{
  "num_hidden_layers": 10,
  "hidden_size": 96,
  "num_attention_heads": 3,
  "num_key_value_heads": 1,
  "head_dim": 32,
  "intermediate_size": 192,
  "vocab_size": 558,
  "hidden_act": "gelu",
  "norm": "layernorm",
  "norm_place": "pre",
  "norm_eps": 1e-05,
  "positions": "rope",
  "rope_theta": 10000.0,
  "rope_fraction": 0.5,
  "qk_norm": false,
  "attn_scale": 0.177,
  "bias": "none",
  "tie_word_embeddings": false,
  "parallel_block": false,
  "init": "uniform",
  "init_std_qkv": 0.0479,
  "init_std_o": 0.0107,
  "init_std_up": 0.0479,
  "init_std_down": 0.00757,
  "optimizer": "soap_variant",
  "learning_rate": 0.00824,
  "beta1": 0.95,
  "beta2": 0.95,
  "weight_decay": 0.087,
  "lr_head": 0.00864,
  "max_grad_norm": 0.5,
  "warmup_steps": 200,
  "schedule": "wsd",
  "decay_fraction": 0.941,
  "decay_shape": "linear",
  "final_lr_fraction": 0.0,
  "batch_tokens": 65536,
  "max_seq_len": 1024,
  "doc_mask": false,
  "z_loss": 1e-05,
  "train_tokens": 146900000,
  "max_steps": 2242,
  "dataset": "wikipedia_en"
}
Each number is 500 + 25 x the weight over its row's rms, rounded and kept within 0 to 999. Layers, rows and columns count from 0. Numbers have three digits each. The size before them is the row's rms in percent of the matrix's.

# layer 5 attention query, 96x96, rms 0.158, rows 16-31,48-63,80-95, columns 0-95
098:480499447537497462496446509470500475490518481495485509489548482457509474536512456494500520492524527477478478495527475524502544498495481498480499513489495466496487514495489530521500483532538516546480493515458484543507452509507468490486504507562461489499485529463484429529506499495508529504
084:432475519501454480561482506494532483491508502488479493470467484525528563511503504510520509477513512480496485509522465528507486483475488507554507473474496479516462494541494512511485514493546516534553538494524508521506505483495490511508543531466497495477455484493439501502537496512510482471
097:516472533524500489487525475477489470498497554472528518500496512555492463544534479488485486508495505503541457511527510531519522494461518539456554520529506492501480486529504508507555521502517464517474517469486527516458510460480535469475488481502487496518450527459533498484505517491496486506
093:485504453471479534514532555497500521484489479516522514506508496547507465488462494549491457497496475472509522490552458504498490498511472484512502509547480478499527497483490449457537487513512470517499498523487519528485535500441489520525506453506464477505502509544449481523489484488531503511
107:524463476505490493479512505532527510520441458491508529491492531488476457497499526476510478458515528499518532484496471539537510498545483520474526525503503535508460464532513490504488490498488505437463522495521474482459524480520529517516493518512537508524436541500468494497540493520505525495
085:525498535472455492519492522486548494488485467518524503503495516502479493450503504480501515524506456475454483498473484477521513491559510506499509511476494482507497505522492516498522507462486496485486502488518495451537477513462543549489556542488444488466450548494480483475519531507523471480
097:502496516511499498488497488489532538502489511476479494487474503458511471463496536488521505555476491484497506463472510522485516524535486501547464517472473468495473547481503488505475453511495516503533485496468469561497478493481509504497552507528533511474509460552463537519550511490474467530
093:513492513500455449498517462522499453512468454494527521526483493483461520489497500525439551506491518532424487513486506507483491460522523498495484486532541491507523513494530510508533491508492535494523491504509499509474545534497502463501493467475534537492492534533476521528516488456512507488
091:495505492509483542518482520487520512522533475482470477471461469484514536454534474477500513546516459462542462530501500468537535483469515497512524483494514520488478539502490542566491513509507532468463482493503469480501522492490466527454509513478462501512480541516502481499526518497514527479
094:506500503557473543457472486588494503453501467496491498498511489466462493473518507493552520487519493511484509519504506445490508524513515511496523508487500505478481492481509480535483491530512449514490484466494487509522489468567460473463467540490530501519496487511510522514464480522497494481
105:485522491512513510510493509501551534494501499509471463502533497463512519524472510491526488449475481526512514483487539556532502514525500500496515500488541474509546523476488468466486519495506520546517500503496472539421504497545519470512495516514501458500480464531486504529499541468492547530
102:449491521473517480489483534478498486490448489486457514460509493527519461523525456546526528501524520531512471524478508539530469486497504537465491478522497519505513544467465519450477480519512518486584481502518507497519506494530524497528511515501458513487512475483492500478526502515486493488
094:475540505469510508484489484452502510521545501524546449531523511519502460481521540497503459517481536508472505450488513498533540463478492518466499499460461491541542509517520503482509495512512519497506474502504456494498505528513476462479462503484508465496528483506558464527496468501524476509
100:519474488518488487525520508553458542506498506501488517493515499497516522453474528505542487498491479482488506475574513478519520530452488508493484512488483552491446489527520508508504488503504500509506556506452480515531478538507468479520488464476502495523519497549479464458501449512484478515
097:468515477497511522498446492540511496544498489478517496477489516492511490521529489530502515474532487465492483482497451490490481474489525522465485527502473550457516450506513498500484487478492496498497453546505504493508489482440532517527551506505465476532478520439469462520481520489515458501
096:543521486485511536526499489496488510513488477498547516520521478477486456530483483521506527519491552526500460506470463518525506466523496493516506537505526536518531466476487467489433487486445514483511447501470512489484484492455485476507518465545464522474515521504486494501531507461492526508
108:498471493495509469505492513516534527520505473490484517499499510516493485530460492467520509496529484451512483572532481490549506509512490509499478502496497537481514474557441535474506469517460516497535468544461481505505489451498525515494526531517471504507518500470530440530498526502485475485
113:519507543480516563508467522472528464511460473498489492517462465530503532525487518498491455505487522547466488511461493470527498486503505491452540530455524520508507497463503449446485523503488505485487492541514492463509456501518512523524510511505511463502496522499540490503487534489503537506
107:471531528480508504497479502501531499525438524536539493492521531534459505525521518525451488469527485498504506489506479515506525462483496502475473529493461473480497528536540521533573504521517538523478452545483514512462527479507502490528501479496469494528498497470495471492458481501510485491
103:484500516508469446479525498465517444532516480486565495506473523501491484504533452515534487526480511499509539457457434531501479489489488504508506490517503494471466518472529537524527505528510504497536485485543464503496484497504455507524496507486492476535504493508531518508453490492529538483
092:493525481526493527508510526495481523539454500505496479448500538490499532484504524549501484499526517491503484458520483442508497501517487432561502467491525543496484517470525491472465474537523504493464480492480483511493455523502513456503524514513475480540537482472509468515479509501526525500
104:564475478527507538504537496478460492469518487476513479502447489487461438538511487502523524484557511473499508515467487519508503502471503503491501522529523507473545465501520491483508508529480495507482474524547496489492516441512503510516448478508473460499502485492528494487500510452463495528
109:459557471511491496498477498511478494468518540505491499496485500515506504483506501507477550519526456468479512520504496529527489514450515524505537544471501494474497487508495515526563506492493478500503571488484494523453490523495492514473568486501512445509479490484544515463524470506496524474
116:547525497489468474525505514478510494485539500532509505478526487535488452524505483489463577533506529489525480490479479505489447453466489496507503535488517493544499519479519509482486475506551479503480496547453527508488499466538460474509508515499462495516512461482506496544527517500509491491
109:482495462478472440482449469493506508510470500449520480502481501441469483485528500485511494517464522517509543549500535509487515539469512491555500510508491497475489508524459498503484512518506521457540519546472523512519487510509552515484506514476500530503538558501472499499505512488487490527
114:474513453509438506517459451463544499463532504511492532487507488510531456505486484539479484485487488518512536511491474504480446513495461506492451503460514486468510520516542482500515509490515513486508519481511499501481529499486454516488493477522473536479515462532496486497519532456445521501
113:530503534513531522556514471477449486492493492463532508500529504501482515515549484493490488489489488496507519471500461481519463456482512460490502504509548525491520521519490524514487539459569489500513519504460527525471509503531498517528466474508496500501551475525512467498466501479464479542
102:522525455488488488464469487505523474524542473518481483481489472492518493520501524458503530517504517485458540487540544472523489491497462511508476498512489483514477470495496467499524476489506507490507507543525547559515494533505457516487480507475499476502452512492525548497551520439516470485
111:483508504485449494491499477421480474489487468500526503514502537504478487491498534481507509507496505509472518479515508508506454483501496552498495554502532468520493544499488519501517522474467483530481446472507507514501517462523530535562579491500475485494492479514500515530513515538508473495
112:489512487497503463496511516493511537518526513488512498499478522521479533500478505484522510497493499513543497468507502466488475485492501505444490497458534538501511465520490487519472495553566464513515443454461473489452490501491492518499500448481532564492502482508537503498508502533464463532
105:458487455560500510460526474519517499478516523504500557476456512510550470467531485502478541521503469474520507463526540466503498494478515505511484498505517473534518540483523489462515505478489508449535486484471512491474474516494513534507505518503504506478492499509492470466486496465476506565
111:486537509512519491523508544485502533514444507482481471506527532462493493485459481499507513496501545526468519516492494512513518495502504520483511520535514498484519483467456432452463484490497511555531475508499471533499526471554453484521461486513498495502505482501469504459518487492546536506
105:465492551490528483483481489464441548499561527535502502483493509499518502540520473479514473483492504495504502510517524506475528477461503475514489465514504512485515482442455483501505501520509513507432515485516496530509529467498530479496488522486551488472504508482549473504494532539531531509
125:477538489537539537467497528502510496514492486544492457518541504523484501522487470520530486514521484525496508510477481491478499457476505515478499493495511520554533492457501475489479543489489531494541474489498472530533478464491465487463476536540519504488492495540474515518529511449462528458
104:499494535516495471552500522514463506509500477459454475518488502505498513511458469495533493472529493488496456501485509463491464481470541453519483483530476535563472508502513529515534479525477494481497515500483452531509523498566477498491490507512493527520494502485510508503490510544551507453
106:525484503482533532518535510480534519515481503495522448477470488492502499535534471489548489493559492487457506483495484514507543505541486565506528466517477506474486464491490491453470524493495507483535543501510537516477515465520536495524500495505512472487474500532467526487468490512508472455
108:536542492520488491469542469511514549511498477503543534503531535476481507477506493529453515479524547496544558471502494475513510483497440522499518481505486490534481504510495487493498520490476493493525500496495507502519445481537531513488490473504495485480534496500507504584508488473458500526
108:492519491451526511485511502531514495481504508488492498526487499533480502550480537493483508516498492451511476487515468486529521492499502510485501524499507538494451565548513482511475484481484483459446494453487488503484525464466533529451491489468515484532554540507506478473490507507543503539
103:502520521531471460494449483530480519495487500499482459513478448514535469468517483492494513452524517489509499490505494490511515495462513497537496491505476447515495530521500500492517487451501513460542508477531499526546498548522563517524537513522527507495496495510518552521500441475490492504
110:512503465545519534480444504484494516530472539472489495508503532493453482445522486497477522507534481469524488512522495501466499491485522529493499448490450535517490515527546525491529522531506506465519493518472519500481506482459498520487443511498558517467508513460506522486497526513478518487
102:535502483515494531482460458483488536488525500496512500548557519484495479465497493532461463529537469471477531493549530462502504551512487507488481479509489538447455512530459533482517481529475529490500510515462505533510521519482535521496507485490527546486483506505521515497506518508482489513
102:515483522501501515507463495540489508530494502494486536479498516456491521487449478499530491532504533544476537489453481486484532517484449474512494514531557530471466508458500508522492504483459471494490506454515496453518529507513490482490503453511525491478513490498466518461496481466551510533
112:512486463502511485527522532502526500466493480487480473491525504490471484517502498467469522477493511496493550503480484519512508454499506469534512488500529497454521480487456447579460523520487515492479520506500570524486491478485529475534493537463480460525474497513515493509488539533496481474
109:536537549459514494507509524478488497501455479493525516454451498527460496483477525443527488507523463494469508477517468487506473511494523508517494554554517492511489489462493464512455498478501504549520497511521494499513508499514495506507504520539479510493521484468533470485499468499433482531
105:478550490499490523482520461477530488477464443482482481507509482524485522494475523533500510497453459530503539535504504533490446477529470492501511529513557459497511520483512510489498485484479503508514464501508511516489508501472537504530540484460494457501465489475460528490554496480458493489
097:538493519487505501504456539507538535485509483521526497504461482501460475484489523476482472504490478468513518518481555477471481518520524497512502494509488469529529472520488498495470504484558530482505454504494517497492482508522495484494477516573530504506490544516531468531503573541493478525
099:458477434514505510503518519522487487486525510527489499492480464501480479499497488462514475504508508467495469474490511515524467520477557474537480544512512474475512491522537437511511520484524527504532508507487468512491539473483524517487480522557478440503522456516509494516507518533527510540
117:489494545506553519569461483487495509474523504510464471517514473464485524490485491476517510479543549554493495491494498451534502567535518525502496499493512478516484499494489493491465478531476509484493460520487438517484527501525475495451501517507522509491501464489504491502497542509503535515
# layer 5 attention key, 32x96, rms 0.154, rows 16-31, columns 0-95
097:510521457465494536477509489550526500532498502491499480510534488462514507466492475465515542527548480457494525532491443507510529516509468496517506534495537498456483483558498553488478495516506516503493498519473476502490492524560506482489517512539484499527493518485486514510456462538478506513
098:494472432510556510495481536525458516488449473502488495482493499519477494441474519531456486520494482493463490505480493513539500531500499501505524507488521490485519530492466499466500496501537479510490554497499487509510489467518534471542464485491489448515500464548494513510532499474448494512
101:471544472452509469567476486508477463492489512515509470537496515482508483479485514476492535512459521466526548490506467506503570520515470482495515509503493495489465540502515478483485484469521492520500484494485514490485500515466479469508541469504505457509547508523534454484512492543503470523
091:465526455489535525498505477482551554518490528460484518484475452531531528489477497513480486501489495526498529472519491490499464511479489470473575495506504502549496495463494507533499521512520484509495487472502535504474496492483475537537540504520499516465535527484502507457462485528460505506
096:486495538525524496512482489543496479496463468461509521521500495493539531502481493494491519472519545528503504500457477514481508434496542541510494498477522545486509510488474488493493507523442477511443489535495478464505516487529474484507528488493530453527518483541480562477513529486512494496
092:506558486499483530481453511486445501464550498453501478480491522503520487509501496483480534508509510522459475489504496497474528522498517472479506479528481481458468500441489505479525512457512482512514512544456490478528548513541502531477477509514484527504490477543506480477481471543490494471
105:475499549504509447467548513530519494538512537500523481541536485510541479497490521506464482488467513524451486480471481492521519529513525511484453509516485518502483480496463557512491422490509538487519488509518506542509476475482521505485466503514502477476503488475476475483510497501532464495
095:484483493492490528443552508564459492498521474500501496501524521510513485542535476530492512521497518471497504419487487494501516497506461497507532484499507471497567494480489473495519488491479487515561533503510498462476523524476505493481491485517501496471551515542476479541515501466487497489
105:495512524532474489524519488492543480515518519536493506477466494463544517485461502474500500529515475426475523506522494497493499491497481565488493485518483491500519502534462518495475503459454515480500484536483479467462530448471513512465493525497448529522476513547492517489506503472512532508
093:492467503469507516535503544503485510512487509496491476517530488482474469489541514487497472472549547507461544516494481482483459502517474485513446451475479460524534470487498516488464481545502509468549474509520533509502517484522506529516503496470499463476475459486510516482502448524496528519
109:520522491548499525504491511477467498527468478501473473504506486494452489495508505477480471470497497518505508511484502519469479501528496513520500488524520452499471472538515515567492462520552526533497520512515485487528490497524456479486541509447523518482496528534481504439489534528511461552
095:446483525491520546519504504502459485501480511509523492506444510476490492495476489503497488511495529529504497535509502485424490488506547547435482515533540486542520514537507509517525485486521512463501510506512488521467477501529510523521481515505439525498516488505530472544476465510478478486
102:556533516463492491487481496470514514511448523493503517552477545500506494514532464470483487473519481481509531518506514443499491503459512483488547479493550507550489484509501506538507475492521449497503515543546471526524482488501556490484509490497511493483508451509516533493524515507527489506
103:493451460515522485559507515474509511542514500509507493457548487510495511483463440496504473502518532474533474479544526494495503493516494498477503488473470527502531494509490543495498493481522475519499506521536471534508514560489511483523541484463491513524510529450516503496520522479467469451
100:454572489526491520472545509518488465506498492577525499489501457551489506510518495461451501512507515476489510502527530547483495481509528526482528505512481503534466498492488485480543512513493526518517503525537508478515512477550526514532510523531480479510473511454511507505469518514516502506
108:460544487457528527515480514482486469512534490485455479497523499488494460526514512510527500489508509479507507510489419545512546470514465549471502498538525461470493453495485485521523503548504481511503471504539481495493489513506481509555460516498470522487519475511517510498502512491537478486
# layer 5 attention value, 32x96, rms 0.149, rows 0-20, columns 0-95
097:486462533459454528442521511506485469484504474508479481501518536451534469521490484470545509473508509509530514504517479426490484506531535530504519493488486502509489525486514490484512485493454536526523482489495479539470471500491485538493474528516514533476494470438490468504508510480504487485
098:508444459460551496481521479503514502449530480461533508536462481489558442478534499490495483507494478480493509471545527521495503515519503495520514502480486485528513469485490470468544500514487500491495523499537528542494524505496528510493481495453525479505526493475546545500494494497530512474
092:513541510501462495502552455529537478519505446531511543500517485492541467519487465550475458482488496499540479524482496507496529531498494536483473510545476513510496474495540523456518509532499514500473481466527510442486531532506484504522505510486500502497513489517524477524522462514507472533
108:490460521523474485466481510478488517480506489568461521508461498498509467478554542491482521522495474506507497492475467523466488454507499502499520472529504480551504496487526484522513486499511535547453485540501493517500499557500497471526543488540510454531499486539515484472531502488508520499
099:497489554525474485496479494487481485495492489528446530538514468484535531500530533501503513488499543469484437451509479520496484507509473491534474522461492492557479503490472507490551570490515455520526468505489489503500495509521488521476493478479526529487471481514482505520473509522529526489
104:498491551513558495464486472520494510528478527492467497489497469480524500490489513469549505482508487521496508494500468527516526489511503500504479508469499508445503510475512521477463522542454537473520485533504511470506449489495453500531478470535509475496554521486511520467534513564518521515
103:521546485485489468526523493483491476464522493479515518524482496452527520475518452487526545510534528529481496519509488520469521484512466547498469484543511563498496478515521466484508487500503497498485526509489482499508493455509545472448479477504487496483516550518447546511538517485489497493
088:547507463506484481528504512524528531501498521506457529456514490469494521493493553486472505441485541474512484514514478523501485501494530510481540526529513534513490475464478462489465506520510467509446514500525513473488478522460492508514477500538509492481497489486524506481554566504462491490
103:477485463495516532475504536532510473496511502502469498510537450541516492472500492485487546511503476494503491529512491534506446482547479475539501466473489487501536492523508462545531512527482548478527450489519491474450494493458540499490513507541477500530501499516542479511505457505491503481
104:545558512481490535489508495495513548550473506532530518484506521508498471507498509477522494515466452485450487491468500525530524464559533501504531486505519492494505525535490502457505503509508518509505484531506513463523468538491507475477478502455477555487499507487462532518526540503494477471
098:475477488471459524468504525490513539482513512505470497487507487482475503484475542432482477505500547476499524519485491529498498515520534543521468487471508465540528520495480505477489543512473500546460476497494483511500515485548506491481438510512508487479556518500513500533467497527517546528
100:534498529453457522464539540522519510514475479476479521516511502490521504522504551497496527513521538556473461499485528489474522519480478474502490484431499490483501483537470524479492501511528549492491495482498501484543520488481472488509511496520468494481509468479499551450481501476515452482
110:483499510542541513499495513504499500504542511491494500472468409477488530511480546473522465507509494535500474459493489487499500495523511492504481499476549486476513514475515497467504479516510519553462507464428475524493520495492502492487532484528500548481493516488507471469547515485491525534
104:494457515527528504517523485508458497493439517441526531502509509470428509487486470567499498470485510516495526481504502504515503480529475507501540477514470505495471474511499498496508511480479521474498476459485492525504494541509493470492527470524435510483523489478503490535513517515486549545
102:503511521521497527538496455521492527508506511509516458475495494489499483439489522540494529474487499520504493484487479485497570513484498494519498478487529500518513502522528454503482505493454518509480473518546454467531567527507500504484497535514466494536512519483506531544550487482535476464
099:512530506487493510512513495493501464542505556468480499493482531467491483493528486479523466506498504495495509413496497543496507507529491508458492528547537510481477522517480521501528521505533537491518468540539458532528501446476495520476491471482504458497463505521542479497491503499486467519
103:488502476486502502488464535541484511511542483489509475452530453449508486538515480504491503483528515521526460531501495508504526487512517482492496499518510495528505463491523512468537536429552480526488513524499491505498494545509522493521524554497478478501495471522493478500451482523508535443
092:516515491487489516519527475496561490498491499520489499529515493518433540507533478472488494463522471494510520456450508505538484477529488459532516466513528492498472492502511503445494496480488471506463477495535503536523498527533523515497508542507490480488511504477430502461476505503538501455
091:514463475524479492515500475492505544500502507486475521503515504479540539516516457473517522495491472487481480448534509431518532515489512496475470520533508523518512488527486495524471480496501554451516532504495491510508514489534501454498497499514513538512458489478522515498524453560447507523
104:549478494485488465517546519517467494492508534515459523507501520503481490485506492532538494497488472516452494529521496442513488548516543510525465452497483468512514470541510497476510498505483469482498474529510489483531499495488502546493523527489540471479502434509524531460509523506493480459
100:522519525548518522499530478479498527495534461466536520501535540492502513476476495494481498524503504517485495526467501505494562461499484521489508529540538514472450524533523476475466504541535469500520487449484517503529483515478529506494508489480515495494479478452547506503459500550481505513
# layer 5 attention output (transposed), 96x96, rms 0.157, rows 0-19,32-51,64-83, columns 0-95
099:555517517505481506520529501498487532519501474476485518498498525524500506518526417470473497498498486508511516491455555511532507490505502506474564483512488510487475522491492547533507523519481513483505477489426516475453539480487498473499451499493463504484464533490488500470510528518486514517
096:452546515484523534503486482520516486444464498532459504487510501471512498494497508493507487491515497530512529539473511471506489496534510518521481483522514458517517481499514468472507510535485601476477503475481478480506511517507528473488485478521533555510492544497512442514502479519503485480
102:518464492501477465548471482527507474501512526492461469481534459479515475489506506514494464508529476476430487464549511530490479533530521502512507465484514443528489517486485522475490488504490473524496463524500489539474482509495497502471497491486486444480566474525482516524501515506512516471
099:513517500511488459482526499523506446478521460507472483547459491503485488504542506534514484521509520550517461522512540511486567522497513463507488491497463560480510469532481521506514499515468530456503480511504491445526485497494534481503499483531504511514501480501479533552521475504496467498
093:503482532484495460565473499491541503413512540475477494474519486513506583457473461513514495468488477531495498456510510524498528506506507513504499538504488485477494533513502494500497527459469510494502489487466487499509475473504493521544492472479485496483496532493533458483492519505505471488
108:470510489493483459531496517492553487526543511503479520475484480451490571535533461504441510534475501492500528512515509512500497484531477535479453503490477483519504540545520535468513476508526468529482571465493487542503491519469496491515519489495501503492525496500495510477491506508522493500
106:473463547467478483531530529496485521505479539455484500515472509484466453528541477499512483494504519487514511470481486471520506509505510525536515540510509482470511478484515481514483466451472510470507547481539519532466487482500539509522483536481516514490485511533476501508531493493544430488
098:485538485481551512495498468499528486539461500494455527512483460463488510530460469542497522511504548521507467468522485510513479468520488524519489496483507474507536510453504474505535514501491479510535502503555534499490458474500497496532517474514458518518522526521494480488544528439496497498
091:506515518542478490460523486527527464461527464495469470497481466501455484470498481506490492513474509532498503478537541484519465500511420490515537496485450537471491506503517522487487471490514537481495534536508494495519531525501519470474512519504490518526468558520494483530538496503490487528
103:450485524516506486512500487507469493499476506451506520485482522541490456516502453506504517499471496485479507513481473498430484504477468510495480506498533526488517497477515466464495504477505489458498481545501513470493518532511518526525504528413474462484508506522527556534535532498515483499
106:548470503501494456551534506509552475495503521507468538486491487475547553451490517534530492514505485543501495512493544505521457513496528480499496523529502460538503522489519521487521539469513476491454534479503504483485518524523521525484518465503488477490475542461504489495523472525509509520
109:488523502485519471472484508493504525516483473514517497528520506477529489457523511434540498515485505495488511468509473515561482523539490525492502506519480510480525471467480532506474467505548474581545540513492495512445477526507519495521499509478490504477538531520471499469472486486511498475
094:487535503534520495456488446487504465469461461514485510482498477558485491486546496551468494523506468525513521520506553464472524473501506528488483474472496471501508490494496502512533472466418495522488502532512500496500490477496521529506522468509466489528517504532486468518502460501510493493
101:516497451505456495475501483496494510519508553525541500509518541503453521528458518459450492491543516496494516452522545477508519492490467518463506509507469454515488493538519494474556522503514500537495473496519545473465480495481512508479467500532500482516500519510476446513524485503511511500
104:467472431555465533493468481526470486495494468488527489485464534494493506473509529513499453510499547490504456508504483529542510483535494493497500498477510511507499486464531507521489497530502487459482516514560480510515448492476506459516504504531512459522513478469481516515492495541504458521
099:492535510464515532525553511533498484490505517507476530543494521524499491519436518461555487475506508476527532508490448485505531508487506488508496496513486497467513494527504449490505475546545487526507505514512505492465472490508481540493484492524494508486555512482466565510523504480494484548
091:496457491478468488499529541483518506473493529499527481540531508534518503489503505524496498508494500517512484553511536470449516507514491451446466503506502545479486530484533489500526489452491516486511555491509504458503452501456498477485490473486488506505473511470487477514486477493541555459
089:439538492469529499494502497519485530521476521513497479540453494546547471471527466526481490521478474517481483528555493542483502517522518551509473508479508452495491524492499497496519537495497480492490489502520478516540515525541517468509483520472499517528487559529536507523508480517510524518
097:509492507487510515474495465467477494474515498496490445532501487484488533501496481481463523491506524504516545537528507496461473479506503509487472462520495456514517455453484511498507468564541451516476490494487438564534513491522478500503510493508521515514491535509464502470517505467515462489
102:518483463546481506489518494493454563540492487473491481491499510500508453514528514500492481482500518455519482470495478542496494465511507514516537508483485458475559501523477484484484468543483483473490481523445509539500529483497468481499504510498491492518489492522468520456500430473478475496
109:514476480461505525556496478500491461507490540501507448525535506511495456475498500528502496511484492547474528494489493494520513481499477521526491496465510511480555471486510476458463532500514508515513504496526504469520452527581479489509499511545471506471515465536503468516486504540469500484
106:532501535455507470519510481509462473503499523521512502468532516517459465520526514485483485505524535523496478491540468508463453483513467480443478530521520440485524496483483474451465506513487462485506506489533530499565488524478512505529497499476473483464514471509473514527480504512511496484
095:526536487510549514496514459500504465470510442504515460517520498518509515511492498464497506514490479509536523498428480483558468479531464508507543566497514499460516478508479492534469514498511473497467535501537504457502477464508482492525486476522493500490461502493532488495497492514456514506
113:518491530524478515542502546511465491462489483493490496460519497515485473481492501520513442543511484455474526487459507490492455491553505471509492524521485518516524508531540471473515487504509481534526559540476451511506476498514517530524516478466479493476479524453499505508490474521529512479
117:508499491479507542501550475510498461471507491473456522490501491494469535539487488528487510554501551444541484518450503485514455494502523531499454477515508493481511514521495520530479549525497479492472507503522472478445512473477501508528496504521488477505491480489444492510511543510502470526
109:542521513481496522483517524493498518485482504522494471487494516488484473474524492539494508482496535493492528450518500457513546554495511541517542522500471495524482426522503484515541504500475510446491485496499480518526455504542516461497476514475466535473486497512453515499508505521504445488
095:504503465493492464473519503465521483526482462499523514494475517531512481475496513479468471511491430550502516493535467494544517489482509479461543515499471465479487520491531508496518506470497496495477500435553529466528549521487472457508511487501503501503529508476453485486537519488489522492
094:453509474528463529489489549482489461477514488492529470460469489550500522529521522501473529549504486505513484522465496489496499498489517477522476501497446494475519484496588522513540484475496515477481511516514477492508542499490475500470526497447530510498489507458490525531504480511523528501
100:495552543463451491479489472481476518500467485481495486535485462479520506462461515467509481497505504524502502514490497472504521534478524557526470468505490495554459478540495492517470508498460531509511444488505457469538510522508473481545492502510518478492513506507526522485500532533503489468
113:521487494491516458476441478465483523469525529528508490483588518485487482540490498472510513539472514466497500500518522459544486535495501458539496506494457483504492463536544480497522465492529530490486493480486507548478495516521500506511491495523483502476506469501520498524546471521504523510
096:482495480518507481478484516489489473500520515515475532503473528534518450469534470505542501482485467507499494484476500461525489473482501516459504470473471526441464473493512485433513492527504495500518474517536498459496472522476481513516513501504537435526560494521496491547486502481474495519
102:492529514481500491506499452472512517503501548533525527437510469536498505482479500543485531494523525486552501501503523466515491514472502482451486483501519501482510463528503471512486527572473509457508485551457530507531473497472517531558511503520487510508505509480498496493487521494460497489
108:478495479527497469496568519527500474513492498498519493506500497512476536479479480505511462476461520477514457416515510501546490516443514514524536477513457487485497501563482487533498498525519534488503515494477521492511497493487523491515521492541490499481545466496514495462476518470502463532
108:507466551509543500481498527494463492504474522495525477527517541567497488505500498468537499499460483525501481473508512537492507533479508485470493506494484505535473530488518512550489496479498470474512517525500504500509523493475498460481473488535576500476464516457512560527507508477495478463
103:543478502490544451474514487489477473489506514522485508519526474526530469514514514483510493503480539502514501495471516472478491512516551480508518473474458474522508456515512511455525529468468559517496469493488501472503497482503544489469501516534521540457484505482473534513496543470454539485
100:450498524518529473537502504492487541556509519506510488515478506460507496515465431501494517461489541474462510495483495473513520544514481539508501493550491495501488546515526485491483523484526487492478516478526477499505544540541502482548494555535514476512504465507508508473532527504485501509
107:485533548524479493496482482517472480485498478511521520514510434521481512528527498510535529482456475483461504515493476537523525452508519493499456523475455464471426490512487526506488487517496478506473507525516509451508544515516503490484530492492482493509483492478520474524452516462513488534
093:480488527508438481463490522500456522483525537451493491499490507528507543481477482479520531472473505478488510504510473520498535510488468520529471497519513489476543509533529472491494485502532479562441505501478528496472490444469509495524513511479528514509465502495499520524469505462490519550
094:507515554500489498480482501516491514566497522534484491506486533452489461459488544466508471509502522499465491499480477525513468526495512459554512508447480510516507528514497516501495520489501539486515507520547494469500449478497506509473462501549462487500477447465509478529515505475511505515
112:485513475502492513498488491488478480493422535486546513490518499503513511548516480498499533545545527493469479493482464478502485482484461498481507473509523533511460502468520502478489489496509543552536545532513464482498507536484531465526513502472491528501554490483517498513471534505508551508
094:486529509535491497488513507498515480518490488497439503500471435512521550510436548474490522503535502531510479527552524509477498530485534501481508503493518518516485511478529493550501525511496499495561479551491468520489535460483508485489508477452518502477504525516499537516479528483518511492
105:497458494541521525456480512525525517539528492465477496515488509539509546525455510488463517488510486492533509492443511470498484498467527502510498514486458546486484513505535514501530491461469463503475524514508484519489539480457484526481541501499505531506523520509472522466562508486501536518
088:469504474425516477441486502450479496544498507489530530487480493530521500505485492495513516483511536519502487517513502534477509472453459496455510440507520491530453536482504483495538484516478500495492547475517504493508514538516534492467521505463533515510478531498506512544496523495530504496
098:478537536502511476482533441514488511491500519473530487478510498540489525476477511488497511496497498535477506503557498481525516495494503533471498496453543487494490475498494536510512504496498521471437513473505517521518531549494492458482478478523563510440530503497490498508464550513515512542
102:513507568530475491499493532550538501489504477536533494516455508520503485446486463491510504490511503532527501508498505492518472501483507468487526490454507507514521452485540469476526480505552508494471497474524532534526488510528499441481524506513505536514489481526537534478493499460477512530
100:480483515490497505479492517536486472502520503528507508522497514503526478472472539491519497494487465504492451542493517500465519517473547507506520476488555506423547509473483522492464500505516508515513464502488509472475515520470526510500485524528565475498524467489521532491544532503476497560
092:506507497494567541489491486535540489504510553513509534514539514503502533479444499519481473520529530492484503512471523492509504507527507494491500457477508486535537482504539469529461534539504514513496494529462495496510457550544455476474485507524500485505524485508486482498468477515509556498
093:508498515496475485504480511508457534509522513507468543467507483480521530480488492413482490472525490468487515506533519519501503550506467503488524503542550504503479469512505472495468521500542509527516487451461490480507497541507503506508492536504484429467509520525507495499494467498472455483
090:448480512487526520446517496468507522512490510553542480491487519530512500530514477523496485503501436501484481481475487490455506487480514534510533477488526510495513503488461511439501511474501492462469519469470493489503501502496486494502496478527483542511441474499530461492477484465451506448
099:528533498486521494504490531544494477513481479487475492450459460478529507440465533550516513507530474562529513513484509517460508495497511523505493482518486512516465519513466533506481518528507499496540517497551483473483520479494528514514537480491540541515482519525482526482461508498469480529
087:485534531487502520483511472535506504530475455499485482508541474494510533486481515480497471495491514478484529508514466502567552537491514500517454543474515474491481480500482502553518462477503531513514490513513525508504510485494504530524491548498462514521501460545494561457531498506518481471
096:552508532493473481501498478500490442495483490453500508486498517467487510519474505532483468474478538525490505508514537508489510515501549513492521505514520502502460475484540481493524498472467537484503488455528451456496492426523522498473497489522501532459448462475507480485503525525529497498
093:481517503484473556488488450478470467493490521507494451472489502472519500521508536504536511532540534470504511479498488528493446530550503472522491522488532480491515492468546509510462497511525506520535501514536533518464485502502456492520485495452466501523537499500478455506528514488464495525
092:474544497491534488493510511512516449469542486499495471465503439502486474500529509528484531509533472485495488539527529528520502447514533523537542505463505524465539480532457499498494540509467502501508521475478526512500482464525509518510523509491453533529501496521510461493477519520495470527
097:514501506482471518498515513522522452488515445485459520490482499474508562531492481528502488487470497506475489484478514500534535482480464491511479471509507499493498566515460471559513510468473490508496512499430483465508496510514484519522520477489491474530472534491513461488492473494506485567
088:500466463511503475513475493512481513511487488524506507478483527474500521511479476510451483543463510485488546482495503471507497488539526535539506471493566477525516484500487554487505527477495469504467522485541475522491476533482500441455507518489499479514485543538491464481473498517532489548
101:519487464483481508472503546504494516506490486479476472501454515506502488511537555496472449474526512529517499507556517502489500520477535522485531453511540525580513494485467530499528504540467541518497488498507511507494511481525502481458550461510496492509546528519477513501502493525485496498
097:530508494506579503498510484475524461453497504524508519495514466530505470468512508511519483495463522523490537459490536435509500493492495480510506519531472491495492550456494511508490482485504506443536504552466494515537487484532515472489489478506471493452511503483521551498518512499499467513
093:505493485468527531544505524529558523477495488483487508504555496511509503520536515489491464495492538504528527475489512508529502486504489557484534528475557496558463484485500489482525488532501516525508491464476495431507539525529485479498502527524485508490559470506488509490482495526493509530
110:484505534472522497476528466501527476479516496484496515515449511497479473464483490479507481494487493519481510538537549470486470541456532515531468486522466503471473481508474486491529512489504503484491482464531572460496506470527533526481529501553512525476492517533495525524533497532474481509